python train.py --head_dim=32 --d_mlp=256 --norm_place="pre" --norm_eps=1e-06 --qk_norm=false --bias="all" --tie_embeddings=true --init_std_o=0.0118 --init_std_down=0.0118 --beta2=0.95 --grad_clip=1.0 --decay_fraction=0.415 --batch_tokens=[32768, 65536, 98304] --steps=2161
Each number is 128 + 32 x the weight over its row's rms, rounded and kept within 0 to 255. Layers, rows and columns count from 0. Numbers have three digits each. The size before them is the row's rms in percent of the matrix's.

# up: layer 4 MLP up, 256x64, rms 0.204, rows 100-199, columns 0-63
# down: layer 4 MLP down (transposed), 256x64, rms 0.191, rows 100-199, columns 0-63
up100 100:136132127151134163144101143150127138145164071163130187171098158142112125198139105071172101189134078098158121067159121124177110084160150114129152059141123124124083139124107059171128166123154152
down100 099:205121144153133067132159150104170116092088108123164126151147108136120077134082069179111119101082114188091118175136139130086091116130148106127114120148167130120153106133156195073132156205104120
up101 114:133134102129072181115166103089171148128150172118196134101118071100170154124190109099100085148160154108163104089149110060151179119121156157119129162079064090154132125124121161119113150095151165
down101 097:204112162094176081120177138171135145098153111098140151150118114133079179143114111140128142129086068124135111112133150156104073149150164129097085093157179124208095134104121086126103139107061170
up102 102:124116154179156118105125193125088151145146166116106137099192153144134119094111204100142106081164134153119102113117108052152143144221139099123139136142127105108129123110099088110158109084100049
down102 101:129153150191123164136131102110136150191092154142161163106136136123126071110182105176126108142106129124169182221126113135115175079075135175145199104160142132127142143120128135123141100133205122
up103 105:135074138171149140145167218115133160154119138132118129175120118146142084181147111136146135135078121125124161122174126167164098103095055103102137121110160098140178138098086116067119150137099038
down103 101:128192082125136110129080105171164133064131144159121115146098137094110126062085190114097149121127148139168083101106181164093153173137132121084136118199145118110095182129160152164168136146127077
up104 096:108179162149114139093133134064087089104114157124170119154105129134172206148129092090168133094162101087133129108140125131155177126068134164138199097113155104100109135087118047109139140076154124
down104 092:129207075160099164080112125155081092110094106176113128095122153107151155093108160109203119199080154175066095120156112099160120125139112140142086116110110118107183155113132123155097156098119143
up105 100:124131085094108122106088124095108144156080133075106132130130121118190154171107125129086057152138106138105184113145159134153107106130152160124186111107073014131115141129108126186123101089082125
down105 096:145154200133095133142127118139134104070211163151143085156096087129115104093149077193161102092141086123125074145121164144142093136091093166141164138113109202140170120100122136146134148094110081
up106 095:136162064116108088125086104106134100123142114140112118129080127141194209153099116067149097114165109149083220149131059105146129093115168146121138104126145126139167172158155159101088134098113111
down106 103:078184126100119086158083186121144153095107162065083126162141143131169077102112092082085073139132137101088084109129179083080124129184121102113130111144114136115103068075157144106124101112130133
up107 096:153183123063103160144128148106125142147126152119083070115104148115160150160065112196169141113140088102090095121130078146125113142138119143130075186096089164188149093092132135073092127130174094
down107 093:111099107113134143136158120151097146149107052133158123179189129157100039105123129044128121089111137131140158115118067059124130134065148095092108137132110095094148184139169124110149107141096122
up108 092:106082120105165104134098166172105178112127136178134157161096151142119120208148132117143114155077139122062199121177091152197068153112112116119147123152159106123120157137068100161117120125080100
down108 101:167165161122092123112122130121153139137103136135101158107113121116200121130104127114084128153127111210181098130171167163099112148154106177140117122210090165176132100076193154100171132165120176
up109 098:163129122124118129122136061121133128102153138141142115120169109125155169133143052134085101114166180113100110110033086166119168127132059205116151179098156123159125165153100077134140097118167133
down109 091:147185152124128144135096181091165152150128143088144088154075163125093086048140141138124139109090084179132127191149138152178088123098123069116139120159068126109081121123139131173190117157124106
up110 123:142134169127078124181176155143067115134139175141134203121111110160110074132104123163164157106116112113119112146119160092180134150071144149083171144087113070138157181101105161055107132158121110
down110 119:122160100154202072121125121137147115090183159156084102107083044131137128077144112146179114146118124147130145096083137071179091102133106145125166172118129087153087137109085158149186126098123103
up111 099:152151133105101157096134101124196124114098136177116189138198172136144095172172147112150145134105135108129124057145072110137140143146121166118096175080097068162076140095125091074083139120106147
down111 094:099103174153183110175164119123160078149124135098161103080074100088148162138194083113138159127135126089123174140114103169136159121135164084194119110109077157153128117158104158111105073185111158
up112 098:127175091093082057133114164119127071078123091173106165118142123102113071129087163137099112137113119058146128084089183166121115150143123177128184152111143133133120108094143128177114197110114168
down112 096:117160165127148113100071142099121091108105144121122181103129123201115133146162099136143126119162181146172157102114124192189169135090081178169048138148112154115152090121146084104143117062127112
up113 101:101130116196176112104125140098128162122197112146153130087126136158146106117128147111163079139134118142096104092134169134121082099115155162107118064231085109106082068112091147086139176122105107
down113 085:102161218130089159109092093151085131155084101162133189092122126082173134127210135144212112169154146115109142142113140122111143140097118131108175113131122106127141170127159111077137079097155103
up114 079:136031134114148118164080161130089079149168131108132109133137097162122165113169146126134145133129155104130143139122115191105135102108177096115162088099067137196106144098118143141182183152135051
down114 089:107178105105103159146159085152159111132124161140115140114057166108159157114097100097157135157072136142154141089145182133058099109122125140128068133113129157121120124144143111068020126182110156
up115 125:164142095163127117160158126095099125166157160099141132054181143133119089177170132104147088149128094112111119084159073120139173112121096119116139013127094112170092116118116148132173161083146152
down115 120:114166114200132112180135122106091129129136092145118107105225130096133075150050176109086142146105094194108159156084108069144160140132095144090154130128118113118113132132085080145130101123125094
up116 069:097140101096098134131126148092167140095180119106083205158074130172191098102134148101132146099112129119043091125141156125129071159138150165171116157107107175138059117127139134168117109111077144
down116 084:126089174172153110171150121186131113196120136162111072145122179120153144104112170172129096165189101123153085139135151224138156153173155108150146126121167139139122153153141190134160117100137166
up117 096:127092118094158115131137126106181131122205081186140143158075084126158187068122138152142193101091159149109133042086137171131108107102088129142129164145129099124114151093122132173140158094111108
down117 103:126116136177192085157130116134117132097114175096051094108128143100123115112086162116153085128130072130084202184138080108153092142159077164131127099159105131150081123125104141152119095183144178
up118 079:096086132198155176108173108059121206173145130198158116126151124134128093114153083085157124076099150134125130165144120138146131172093131121156195136171144124140127131100118102101095149127062108
down118 091:112156089122129177116083115105112084128069124144122150056107128164140161079145188108132130169163120080162124092113069111173160113137143122162070142146091097155163169102114149134050089126123095
up119 078:177134106155184113066132105127126174133202109087138115195082165058164108107097125134138125123094185186180176121121140119132124104112126118179102132092148121176148132112067141135125154142135094
down119 092:094142125133104165155119157163124088094133144110137152135080079183133140157188169142129095142071116115054200133144146147121097190144115141068139124100150108104164128135175141137098152126124218
up120 108:119085136150129111132121171031074152149171085108163066157181154145132176127121133168172106122175179122119161129124107094170172100070140116129139126116069154145108124104106131138134178143110083
down120 119:129150172136105092142141095135125108151139149159130087113139109141073158159112163105183165134104153133136119086127087144087147173130158179184114170173063137132179142148168156075098181186135189
up121 114:139120082183143113104139096139161092095089152115148143067164163159113100123200092078177106139089148098187173138108092168126173109075125127139143127163096080152140179136113158145151142102071124
down121 105:143156167067104125139120085198120158100097108128182125117120135137121118081115140123127138174097133090121041064150161141114156132147092161043142154108116143096063140157108122155108094182134137
up122 051:146098078143149165132079150119164149083113100096113147127129092157161132122129113118115150132086191125113125141155228077073090189165095103118123107096109131170101066120180105129089117159162125
down122 090:085115142077212163155058082131099074106103131131135146122147144103130140100107140128080123098146031101129132129195134123131152133126122097124087190150177125118176143142111181106126122087124120
up123 096:129110138108166113135152178165134100100215150119171162125153157152082165171139130067141118111116087144116180120065110128105079174130136111194146089095127091151081160087101103112161129076124133
down123 105:216103170128125142150139097127130150144063110137115170143105122152139143082147102155128113169069121185093116146179147140126123081189155135108099148142138138123181091176148171202114105187136135
up124 117:122143087126182190146170118120131086134144152184107156057067073135108101112097092150155162160131128151120088140119155164105125112163102166121138114156101139106167164050151104127169113144060098
down124 115:090108173119171104101159110134119150142119124155154089067088178124107110139089153087128184049080079081088154135184146160124136096107150136095120054176117144146123147155126096118109128180130152
up125 092:117157074147133079108102088146077117101138112161167148152137134086082190199102078117123164153156152115136105165121143166132171106086146171173087089060141083162073115134123107100110143130121149
down125 097:147130052085128110124144097124161225125141112081152126077133095109125108111077151101137112151099171107107181122138116105094086060084129087160099133118132135100083103186132105120131083106147082
up126 121:151177191105130086166180130176089144059147092126173111113125091133080142144117133133162079155099145124107149082120162114146138147118132158145195128128198149119156156179068094136099135098115084
down126 096:088107116141123226099135085122150136144153140158181117153166130132122112127126128102084176120069124083203101121089083167123170162101128171120112141117115160136147150103219121116159134088103147
up127 094:161150157098048128094134117180102099131108142119129180140105069113098140157136139106166101086131106099155238081136093132148099082159153112123139145162190164163093099142096121139096105115124121
down127 097:120092088168146159161097119137117128144147130103116173134153139108167160093130186179119134110137149122147107175084105171134132167058136139183144126196143132129123096127234107099193157126133165
up128 095:123126127072114130167103216082153150172135115153132128084140131165137110104139113155145123131158120122121040095098093158120069117124079104103054169102057119143137099104117106114163137095078137
down128 077:164115140208151131109167072146118159147118137127137111104110135126122171110109100052170138153096149103133170153105176061160167109184143121149161161105135115107157185157113131166145141170050137
up129 111:189108156078121151057124101080153115105136097115159108084050127129132117129104121110107106153179129177082154152132152063159117128139105108136139112122112146109115125118143051170139158096078201
down129 129:134115138111109134107165191112100143134043112105135064179166135111104137136106182165139153142090069172121116148108088099092128161111096107012095129158100111106107132152137140114167123128137132
up130 144:159142168130182138118121167134097157136130189187131127098183130155118126150097208135133102121110131124146143095127055199095121099112099137089160121067178088178132175135100102144082107106145120
down130 118:140047128165128112109165137101141102121112166114129162091084121171137136136118146155113153109134183178140136161133140169100102183157123102143188042033171110170131124127135092092143119141156120
up131 109:111170152132185091119155182131085166179084149153172095101111200100134098104131144104143170129137121113085082111119169184148141119122095155146153117150132134169064095129133072121097103130053111
down131 096:168163075144060158117113080155076191077129149127106139122126138088160069140152155120100130158154142082166126132130148126074100136158140111136109161133131119061076202101170119177126151156126149
up132 103:178104155127141131132074105074153101137165198159081100084130123094126142194114154137125145185156111172090072099137118132175122186075125143125110133112116128158080107080119106181079159113126111
down132 097:132147156130225169143171190164125172136126106083165164155127127130183142127155173121144118143104169146095144161092108092116135101154154118115146127080164093083168155173124059125167130121173164
up133 102:185157192120107116080107112145099106191079148075133122143131132113114183106133144127154164132126087146098132154146070109145106103146148102097134156063110062169137113132108192145070143176102166
down133 096:086162173142132158196164147124166180142147139166145096157133175142134136181097130114119102117140162085154125097136190124125101167132133125140115102176121166132104139122121060117194076139082047
up134 124:188117127139171084140105197151145126113084139113136116064129106126057109095148103153106160134083125131126114162124176161100127146109121164133107131125124102108141166000148110154165145082119133
down134 117:117130158090083116120085170109123120105153152121091133126151155143080170167143088169151138053120109138190052103144144148101138126103144136173149084203096140089144113136130153064092125143095180
up135 090:123125141115166117183125114113130081177161118091141152116132099136160139138115132131167143087102176147099146103119090109216076073140165120161135088167143148112145158018094109113150080140095134
down135 089:114133130135134183092142110141098091111123117073127088090141139155081153082040121069097122110072157146121091141110106060101146111100124130099112137124062088112144109097190159134113123056138137
up136 098:067107142144143113091139099165143159120115162118118186171131078120127080144085112090127108125076130128093163046100133101150146114105128168172170144144152099139152117125047106184169112177089105
down136 097:131212140136142158106124137118108125093036103155133119113064142053119140108107135145082086159160066124127120154157101087144122114163097188109097086145105130138145108079175130148123130109186119
up137 099:155137108120131087122050162157120150135109136132108198156074122118090096179163139138187118096119095114134113096095110217114149159139074099138129102138113078092144185106074110133122118150166091
down137 090:063119137082068157107123109121150178114111116103141144138094127078138111124103067158131116118119210128139145148126159134095099107060164140152105131158162164168122042113182137133170094109090155
up138 111:163159145126113141151120082087124123144154147107140077159095177091071151135094155158125177179109082134179094185154066119123041108137126128131133055124118160152152159091151115078123121119104111
down138 092:129105101153040158161093067139151149120158152139158115132117081120095167115149128104098100114094160106144048072140155127148135125112100107148101151202207124102187100154158129141137145159120113
up139 081:181171165148154091093144124173141169169077123141105094100150206121076086127045109111134115107140142129104124158122103094093130128138103131136103166190106167185184127131166160107133169139118106
down139 079:120132109094099198120163071134140170088173107115097109106144095183149179148174147127126138109078129115180168069089113119131128157110176082099176093122096119114105115075127111156065122090143094
up140 084:174156136139103121108121124084071158094136126192112163155174128126114191082157053144140085092123192136161176148111143140099128095123131100129146162123129120152124201085106162122119081112103065
down140 091:149084115164123120145122126124227088191136109103076150165109128149098147136143207134128107121125099137151108114157100102201098104110144117160156094190138115171126146089146194146117157144084148
up141 079:128125156140132153179131142099134134122153112171135099148136103128133176132138074076098157091142187092158097153133179129143184138058137186067119129141123115150154122055141077142133184074078144
down141 088:131140120107096167105122120187170130118109156186125144139113128188102121101105147161097156127150154133037190161142127072102123140168129086156142108144152122063130114170079125083062113182136143
up142 079:101154117140120137121198150107120100113113088161178150147122160188123110091113137057159094080121125081125122079137130146184198146139149126131146112136141139237163140087126147108082160129122152
down142 095:173111116127099116102137063138160123120159124064073077137161100125136159071159151186098136156147153182156149208135178109086121053110123160106082111153128122145084125140113107129166107132139153
up143 091:121127126153104137095062168157109127165080133108115136108117129109132160148144135184108113158131177117171122100102098136152157148140036192112190117173181096103127207096088106121135132125148176
down143 095:144124132185115142161163107113182177103169141096121112115112130140134168121146080122098103118074179131127160167109180110096149045106162130167100158131124151120132058187183089114147086162097147
up144 094:077130141160120167122118213089169133127116146190129171091174132147079145095095099148113094117133142171116111116123124101079121085167120125076118119145121216095094153060104106116161114137124089
down144 084:177100101130125112143159075076150141146124103134147088163102088103122108058113147087129113149131119131150105106111190106190107149101071130153169120138082070139134078171084173171124132150056123
up145 117:124108132148153129043111101083121132186105127148146084107147092193147204138169090091142133169099141140179164108125125097124132074172138127144086113107121119090125177128119080095113121078071103
down145 136:071142137098147153131155092170131085105143086112152074109118203127085123145076130110111069083140107098091128029110104077118128149117145147118097105133110179116181177125134105142123113154150089
up146 104:114122165151172121120187106139154144109121121107141100126142066086144151164098157108195118180139168109096206156132102042128138075102147102087151092104131145161115145136194154115107117114081114
down146 089:131170180138090106149112126129123100129110115090127087162166211122099136109114126149155157096088133130213008112130132145124150072141100096119122149152146112115150110190108124179105115128120115
up147 098:168131131116122108112093075138111126103165106103126063053144122178130207151146112135070084101121102090109144157151125141130138108122146164137159111112126058165131183048136059115108122116116116
down147 106:103132052088080130086137160180124101080178118139094144115101202146102150100081103112168113148117113113103086124170071087151084122173102115091113182141121184110100165141146152163131143123148139
up148 105:122137089138137115137153111110102193110142137139088072097091094140139104092118187161104138148101171181137128122116138119135146137167082151014151198168151125122143173130081100129153133087135086
down148 082:043110087155132160115092162167138108100112114127098202133136163083139076134138096093118088082118124165125102151092106125113109127067112116197120108064125112080143084180139124117151133182134133
up149 096:172122200124153152102105114156129121153212115149103193146141083132077145144127091160189118110126142139160119056121128166147102155132129130183131128090115091130130146091135119059086169133168083
down149 092:135134107087125161125158167136143177152084144062099127119154105074148115112153111114130146155087093109079156199129132098058107115139118065053152111140152065140078135127115179164115137099144155
up150 082:130187138107103175119091134113133154153119164128106196100147108141101135129146152103137070235146144099101100181148138103166138103055147107111115111086112109144110183101097121192111112095150106
down150 088:162069143140131142122169108149122114136162039113093117138108083147146167148106086088109106107082154200160136114137113148142133137153149091084115149090076128168105077167151140082117092188114181
up151 095:141103108125106110090089119151156137162088178096151165140147127130129104127119130148154051162079122111203160149144094134170125098146155128148159064110149091126135205092164174133064178151129093
down151 111:108077144155091142088167125137115151109122108128120130080101120147076122134100082124082144094117091157088075117113120116048058173178102106118067175126148138133146078146105150102140076178092135
up152 102:138168153156091141109099161141113102110069119112174060160115123096131132111132195136121198105139099136175102098127112180114154122130080090093157112093105173100104117171109077115100172069141079
down152 103:072167149119077089107119100133081132136108152118080151134139135139132135147141072120184122161124090212123066124142120164139132095102045189117092128148110118087091123147156139125147111110193174
up153 118:137109083147148064131124104144076116128150137210160174099086084175103111091108124055126118142080101116186108127096170160136126174147129171141142115122152168124149158087135098099142117173074091
down153 101:130113183122172109083099112176133184137147124101166140123109132054054072123069164080143196127120150141126169145098104143174107077113125143124100116152102107088178133127114130065103116110139141
up154 089:125183137120145137085123112134138089136162045127111171124132146140100114157133134122144128094135064120160055094114087186134168065100143141129202085138128087121135148106129122129041132141178118
down154 085:079139115088131206112120093181173114120146085091089081153142125147129095125105113163147102185126176084080129207153174112111144086146156114147056147134157154145082132123148126113174137125102127
up155 120:172150129161152151097151104107137166149130068100075120059083115122162166158180136101131127090121097122146139136142104171150140117087071183166110121146112060176143150168117074111146182085141150
down155 101:135097135113125135118137090117104103151096123146055162095140141074079109113149137104148121138156103109070103090070126091123050158171180161140132116119051120128168139128126118103137179196093174
up156 095:122141159121118137114171180188121125119136146111155186053112093166107141102143120087076120186152097112139142085104117068162083157122140097180134124126117155169141143072133127102157147043163124
down156 108:152117073095115137104090111154153188149057129156103103162155182123149124080152127141138144077195178169110119173151178159053139123151127095106119171117155120125097084185145167127131131148109128
up157 102:145092124184135091148085136174115148053140119109122118049142166095106125172163126159125115104120147139183130156108066131156107122063103134161127082093094140155179156138067152085161155129151101
down157 089:125162079110106178142111164138165144166122050125121115101052108149166136142206131133189108202126124078115142128112068117120155151207110137105096139140102126114114149109126092079132121125116145
up158 107:137076129131140135157175159147084116066130065158109129042114172121110112191174135110104110171135165146130150138132139068127100105100109156156132158138129110169113165065137105128139195073145151
down158 108:131166145140130084119098155135166117134089160101093136190184081116169115050126118127116141119100087166111117220095124134056114077182119120116127171146130119085076098136128134134126140165095105
up159 074:087171159130156150094127104110096093172119112167012085073148100131119136137147109120112162135095177074089147143115135154135107136105104172121131111090079066165171127174141168132147137132140097
down159 076:119124171158118174127225128164164116177137173131080131175088136062134136106162122142143159156109141156123120154100185125145095116134118079137144166147129191128143057067084141126158132125149155
up160 100:145100128153118123092132074118151175142128115153081143095137065083149097155138149109074093135118184103142131088221110144136140106127059141109158083134121116194134155103143109123121169106136051
down160 122:156174193131118125155179125114145173093178119120126124104117109138160134141139195109176116164070080112093134137110159078070102179172093106083147111117101127137091128150153149070067123132103172
up161 113:158149135223143091137112100084160118101147123116181091160104081127139147118131098184137132136145119114060079129049094163158120137175160168093119103105150136165112118194121152088145159123106141
down161 128:084168108154124145033114120155150120158101167139125142148150100142166148165149147132125125087139126107136069131148108134134167118059049104163141085116141112067099083042123087137136154133146122
up162 092:107150161172124114129137123143070112165151101103193121121113066189128124083126174022151115125124135106156084156094156088163125138165187158111129165128153075124123110159139141111184135092122135
down162 096:121086106072185116111126129133140130107104149144084110136083182081098119185127101155118144112117124116216161132142141146099114127135136158140101118127132128131113122112040039151173085186163151
up163 107:107130128166116084144131160109125169156128137121134062130118126138165105110077173124077146076096109077188177141156157089181136117090084179142146099122112133121136215160136060105088105129118134
down163 105:134139050206145108089074153059088138082153123063077124154098106127130095081121133124108128051124077117141134135115169171130124117110134131151086200127106109111135117149113114105103094119152138
up164 104:131139164129134090079093126135115120125120122127111133166073072108139133157115146148161122098091138100115157094076114133076155108137088126149168142150150166138053110113110150206158231071116154
down164 096:157108163120090101096137068143141171126135152072186107134152159112088136112187113152147122101088112112110170158166157095139132074062163075072120173158111100158136125119107082144056112150138114
up165 088:113123144185085173115114179156077083110113207168115193095153113176147104112103126098141099178140092119118111149131125097163101100115108149139130143083135152144178182126119182095106117181087092
down165 096:119122118128146130152114125155135148100152092127088089130150153104059195169126099167099087108051136201157155111105187207130089124142131082109152087172114158093137089155151139151129125160133152
up166 111:164147098145119068147087152089160132133120101123151138128125133160132108114099066087064122126102167161161123114140135175089130128140083145121110173159114148062104096116154091155248156121121156
down166 083:083093093117142181145144084130137159159106109139119147070134178104135102157141096068106133180109133087143101100091178147109127115122150094123182148078161129199127134177061173112089119171152105
up167 093:099142131135151123151131183138129099112102141138170114050137085184082138105106104049159140055133133126170147157163132151145174127115189106145130082084145077126172185130115143182129108132100138
down167 117:118096112045087160116062087160116124090179117107092110206113151065159102130122150153074141113108127132128122082113126134119124149155127138123146137200114122105072059155141078110131131143168123
up168 100:131198144134087122119135141140185125075136131180156109137136093085158197112137106093082104111150146145115136049129192154135057119121107152120102172122118121159060117098144130086088175118106129
down168 092:134123077178182099116103106192117152138114134132121110103122148105104060113159158139214098090121123171161160162115133104167139123105136127128151096156112097104126140193160191152149066099177089
up169 107:096144082078133143144136116103095148107122094130116117132133107081138148193170114114151129238108148126108128149127119151163157151075086131161091116098118096143117113086087095147045165092085085
down169 097:158118193145176111130163119161121166140100087101123163127164087163101140125121098138085104064158130204141142121130118136119140109161149137115166159085133133106134168225136110099138067181159170
up170 099:155142122150172117118139096137101164087156122195095065086104101115109137142105165120130171177131094118168095094118139099140133132136145150048162111116120194150063160127175075089173101169129116
down170 067:083149082078207154130095168180129129112145121107135168146161137067181100142173106134108152177101143133145108129091045138142124166128143171125147088098142151106153155170123147131090071087127100
up171 087:182204115091106120110176098128133165117159090148125074160101163102035133111123112163100105076111071106144105121130147150160124138145175130127141129170116193152181137168170143153097133159135107
down171 096:074058106143139185108075178119108191152145156122108146092167138139156111168090179101163155105130183109117171123122108153094092133118122116124110085097141089129075128127182135085088093085085126
up172 118:139149159193122109077132143079110139136158130105113149160175129136125116133137137146094152158146129128168094094115157086083124088079076147138193138146129116104167124053134106172198133037111143
down172 115:187136089114151127155127152181129140106088133116134114086068099127126163111163137139142125156098138198113190229097185085085087143115140134135129088128163083143101162087114111090110143158119145
up173 089:134144090051084090118130143157170142158120080155176088131116122160117181195089167157095135107113067138124198126108133108134113125180195080087139132093120126111126143179114124149117121175118140
down173 096:102133149095081164148059136109121130136146180179108118119157109113191133149119131204133099182215142104145118114110144137172151141166134165126140136131124093119153115032183133135175117117125125
up174 083:125141071130082157111071141130091129131137144146054141122143103130188112080127147127125121191140132098155111126092107101120147138148056136091083108132116163168152113033150167162154142080178131
down174 079:150099165104155089224149112169171154166108073161143187156100130098110113139130112122136127139137154140135121129126189107118135144147189194151120126108137133137124150186099090110112156225106131
up175 100:136089080113094176121105170131118088126156161127119199144136151149175112129122111092195120123157110088105113079129096106127069145150112131100105153103104153088105118007129150116121178164123124
down175 086:071122118114111148172142112114126095132112139155111147163131187049079139137116103108071086118050118137102112065146088144201148100147131089138134116136093129150116139166138098131116041121084136
up176 100:140037157130129149100089143082092150121144154111083052169180114136118092138103134105157133141131126135135114131136121085152119146224174135140157099094118183167094138167116117107117145182072121
down176 107:123160128148089142147092138106142101149090142175173146107139094153194135088151119213127123134123189161095110207168148182119151096096107154113111141175126148122151166169106182123083118083145110
up177 086:088094163109162151120138158153123095113147060052133106155138124118142162201155173098137134178130153038101131107133114120139139122156122174141146118106103102157070103122125087132141177054160123
down177 083:154122143154101114119119107082142146129142147179173191095139155095094117135185073098092141055140092160141149122163093143138086072114096069168101138179154194103156125112132141124120127184117090
up178 101:196113097129179134089074095133136138176075153151048129128136204106163095116080168147147167155123168129112159138138107134124097099133137169071089112153115137157123126096065130140158173144157140
down178 089:122148172081141105111167151189095158075147104116178156148123119113165142105205085182140119139110132120151187111108159105123116176124092148129190118068156125101122148187155139163163133153071122
up179 075:134133129103116088087135066104093161144175151104138138127126169123149137186137052119160082117108154145162182109153139141170101085049088128167136167098098143160107162141164133082126127159060110
down179 075:172112124139090189118094141150086096136114054125074087091073127160112084108129159094075161123102125167087115076155113120129108144143110102131070121125042102097161092115126155104111100126092152
up180 080:118146099123087164113151127100160111141121081119148181139072105169147115151131085116060045112108085182133085116126135162197120169142130164155146167142128062149135162082174130109101149094130110
down180 088:106126121149170090124130129167091120143146163081105079121174136107117110094064156166137121074163139130124107189094189165035123072154146128145160088106120139103114075138099145100130086128106091
up181 093:125145125140136097120134148145132142080150116118128143074113154128112079115108173193097130139122082150066146183101087147109116099128081185052096109107080157152215093139141166098145134161162155
down181 085:161117133093164140165177114146148193155125116105161109170125085121157176155207123119197103116144129106146112156080112109175127161137097138122133157081142112162134154213135113204120092116153125
up182 109:129101093132126170160145077138149052143150137167194103072199110154032157132092092080144134126119145180150123142126102138151126104098125098120155113112110145110129128075112147160095153105070123
down182 101:131156068130138131065142122103144204081148114149122151085078078100138092083123110124053176181134080113157182156115138130171139168132123092137149138154145161122116143103099071141161134140156169
up183 103:117103139115112142124124078152140125173174157122130147203149125141089082146127117135128128102097159149154190102081189169136091163111127125149122130125116120132110103099056111094138210136131028
down183 095:143192144175146156134138137149123138094095075160154135133117094136109134098142135164125093157062097172149113157095175115041184094119098147128145121096120128130057119155182075108092109123071141
up184 118:157105103099094135092136145099176148139153099133171121187131137136151167120129129120097094099188163136107078091141132093128153150163130095053109141109058134082098135173115079115120185173073081
down184 105:149130118147099094157161123092135058078124163128116118159145130119160123180150164129118114086109072119153102073120149196155164143117165128085123191179091159108140153163165141178116152106155202
up185 106:096104105107122193140175151164179181105138133139138165116128165142122097142185121113100094124125124142106131100093141124132126168217090134132109104150127149134154132116022063146138136163111062
down185 102:104174089095102141129151112101141166125106182135144114092191131082147119086074097139112091152163125174159131144078092146133149129160135163150132152183071105185094145152180145164205153110150131
up186 065:126082093121100110124118120114142156079154124104127144133132158083101076147116121125094097172143186176201068093150087081131146104075131149151197146146161070129078157120121141131126174156075106
down186 080:060121110185134157110115178119106140154128084148132086154109134153145094068108154149137160097085179155039161146109144160102124121151178145138154101113156117110175057160189105113096130145110137
up187 105:113123150146169107094195142099192150051180137089118073127090162143136153141148109120110104063162152108083131093145131113132126142094143135091113138090127099177183185171134124128076172163131143
down187 103:133130077137158111218134113205070127150192118100157142098138145199138110135125173119148127151109126149108118117105148147161117122089165117117148112136143122084113133170059106129093074061157098
up188 094:144155155077136095094213116155112172105123142137166130134151141136099141144102104149165036149131108123118140163039158119137076144077111155124145122090166102181131145139167143114074111153084119
down188 091:098136126065126127115115068146081147090134114114083091059097143104159102182163155106122152125099144109146095080119150099090081029151157119100141106105060153135138121114107176100137110097142113
up189 088:083164058132123143092139137091055103127154158167119127163083086161143150145098064127102146136176166140132138077131184124140140112080132154159161158149136154054125157124120090077168127149173121
down189 086:169142117109155120099149124156061183105149137168144140147114103125077110115118183128111168130155062196110152121154087093133143202116117169145117147169186122171150148155168134145081097100186120
up190 118:101142108164085099088075126075071148183149107099135090105107174160154157124113133094093188151164117109144030086116099118149117106096097152134158116141171106127127165130161120083171139096113166
down190 099:140190165087156084106100187096150165139125149101105112058135136150222168115156138120130105151124162119119162130084081140134136118122070100171141089117121165158068097136105106174146081134151122
up191 091:149085110093064135119098140106085156144076140232137216117129104167139102133141066115162061096110132180107168128093135144165152113099114151142149179122154103138135146107116122135115159134114148
down191 108:130140134131146114160216120186210148127162121118094095105103138132173167100084104150131097131184155150150061121152119086113146127176113079135121117166082203155123078134122115094132146139102127
up192 084:108160202100113106099124117127112115122090156143118083127177119105148175128135227149125119096160118116104107087095090112135148053119105108156188104137123111145143145124199106209139150135138092
down192 079:062171111098065140060183116119147073179100136136109073136115062129142149099121079107106113155114171095103116091139120116079170111118123115092070175100086137106148105137090143133101112093113126
up193 091:129145196147141119127139084158091146123096161100165090161156106127067080135094188098148111138142095142076106133036075139115140131161135155138140157089178141184156105132128129144132152134194089
down193 088:166109102089129147138136201136192153122150114128121118097110152149106154103178087135092116099124137122111108042088130122114132150076163106116150119191087199111125103046163074115141111110120114
up194 122:190153100137127076158118157118114146166152144101088148128108085131131099157120189085080116136116101116187163102134135177110142120086147129140165086156138145190146143160185114115179145069175195
down194 099:098112141140093170117160140123113124079059146095172098134155174068155117114189085077171140082187147110132115183121153095108119103148092126114141106088116092099143179147162108111118199149132099
up195 072:135159105175157074158108142112119065088183094069167024104150173149117126151126128104121131146129124189089107147116088118136126106145094160153132157181122093046093130123115147119124138143135115
down195 095:123143150133090171151073091116093134112165140172106177118091065141109133132166146073129093120087115129114119140135151143160166135135112068100166127062183092203145083157169109162153142125104179
up196 110:138077092146164096149096081094166192132105144134113057112120141095164116171186131098127119179129158177141165139131117132109111084116071168116134105060089128147146153205116104109154107111140095
down196 102:158185118117134145108101143132115132097140111135030159084093124109121113121068117112060154147135137194135063086082156100104111096144143074123094115093178101091149133075140133148148142163090126
up197 094:193099142078127084124146141140077130149114125102133104214133101123136137155110146151133194161133120101124138121048108137158105085063122115137213145112163148183081146142140120111137098087139156
down197 104:133151127166130110170151100183130155128119143090209110060123174128123143153113154097077154077121139137158121127192115093115091132142124126132063101191171135137213116166129120145118091158119167
up198 091:139157203103189120122121173169085132069111134177100079080142118130094116155144151109118178140086129099141124156164096127132109108074181097098147082109101115125200200156127130137091119115135133
down198 093:134087097129041157140121085131185122126115162134156172187143119177141121120150046167134130103152182138105157115099197162129129168179146122148108115188137102094114081123140133112125137184143140
up199 125:167177133117154080102120118134115162153140123132140116166141105142170093165140105105164185090070136123168183121091116202118104109174145054108129111130124142179129135119110097094206076084110115
down199 163:143135104123120123138130123111157138110136112078162136191146125130114087086099091186128156084067148195121134203127173176063141097137153105151096121120170154111142091151184071095131149129088166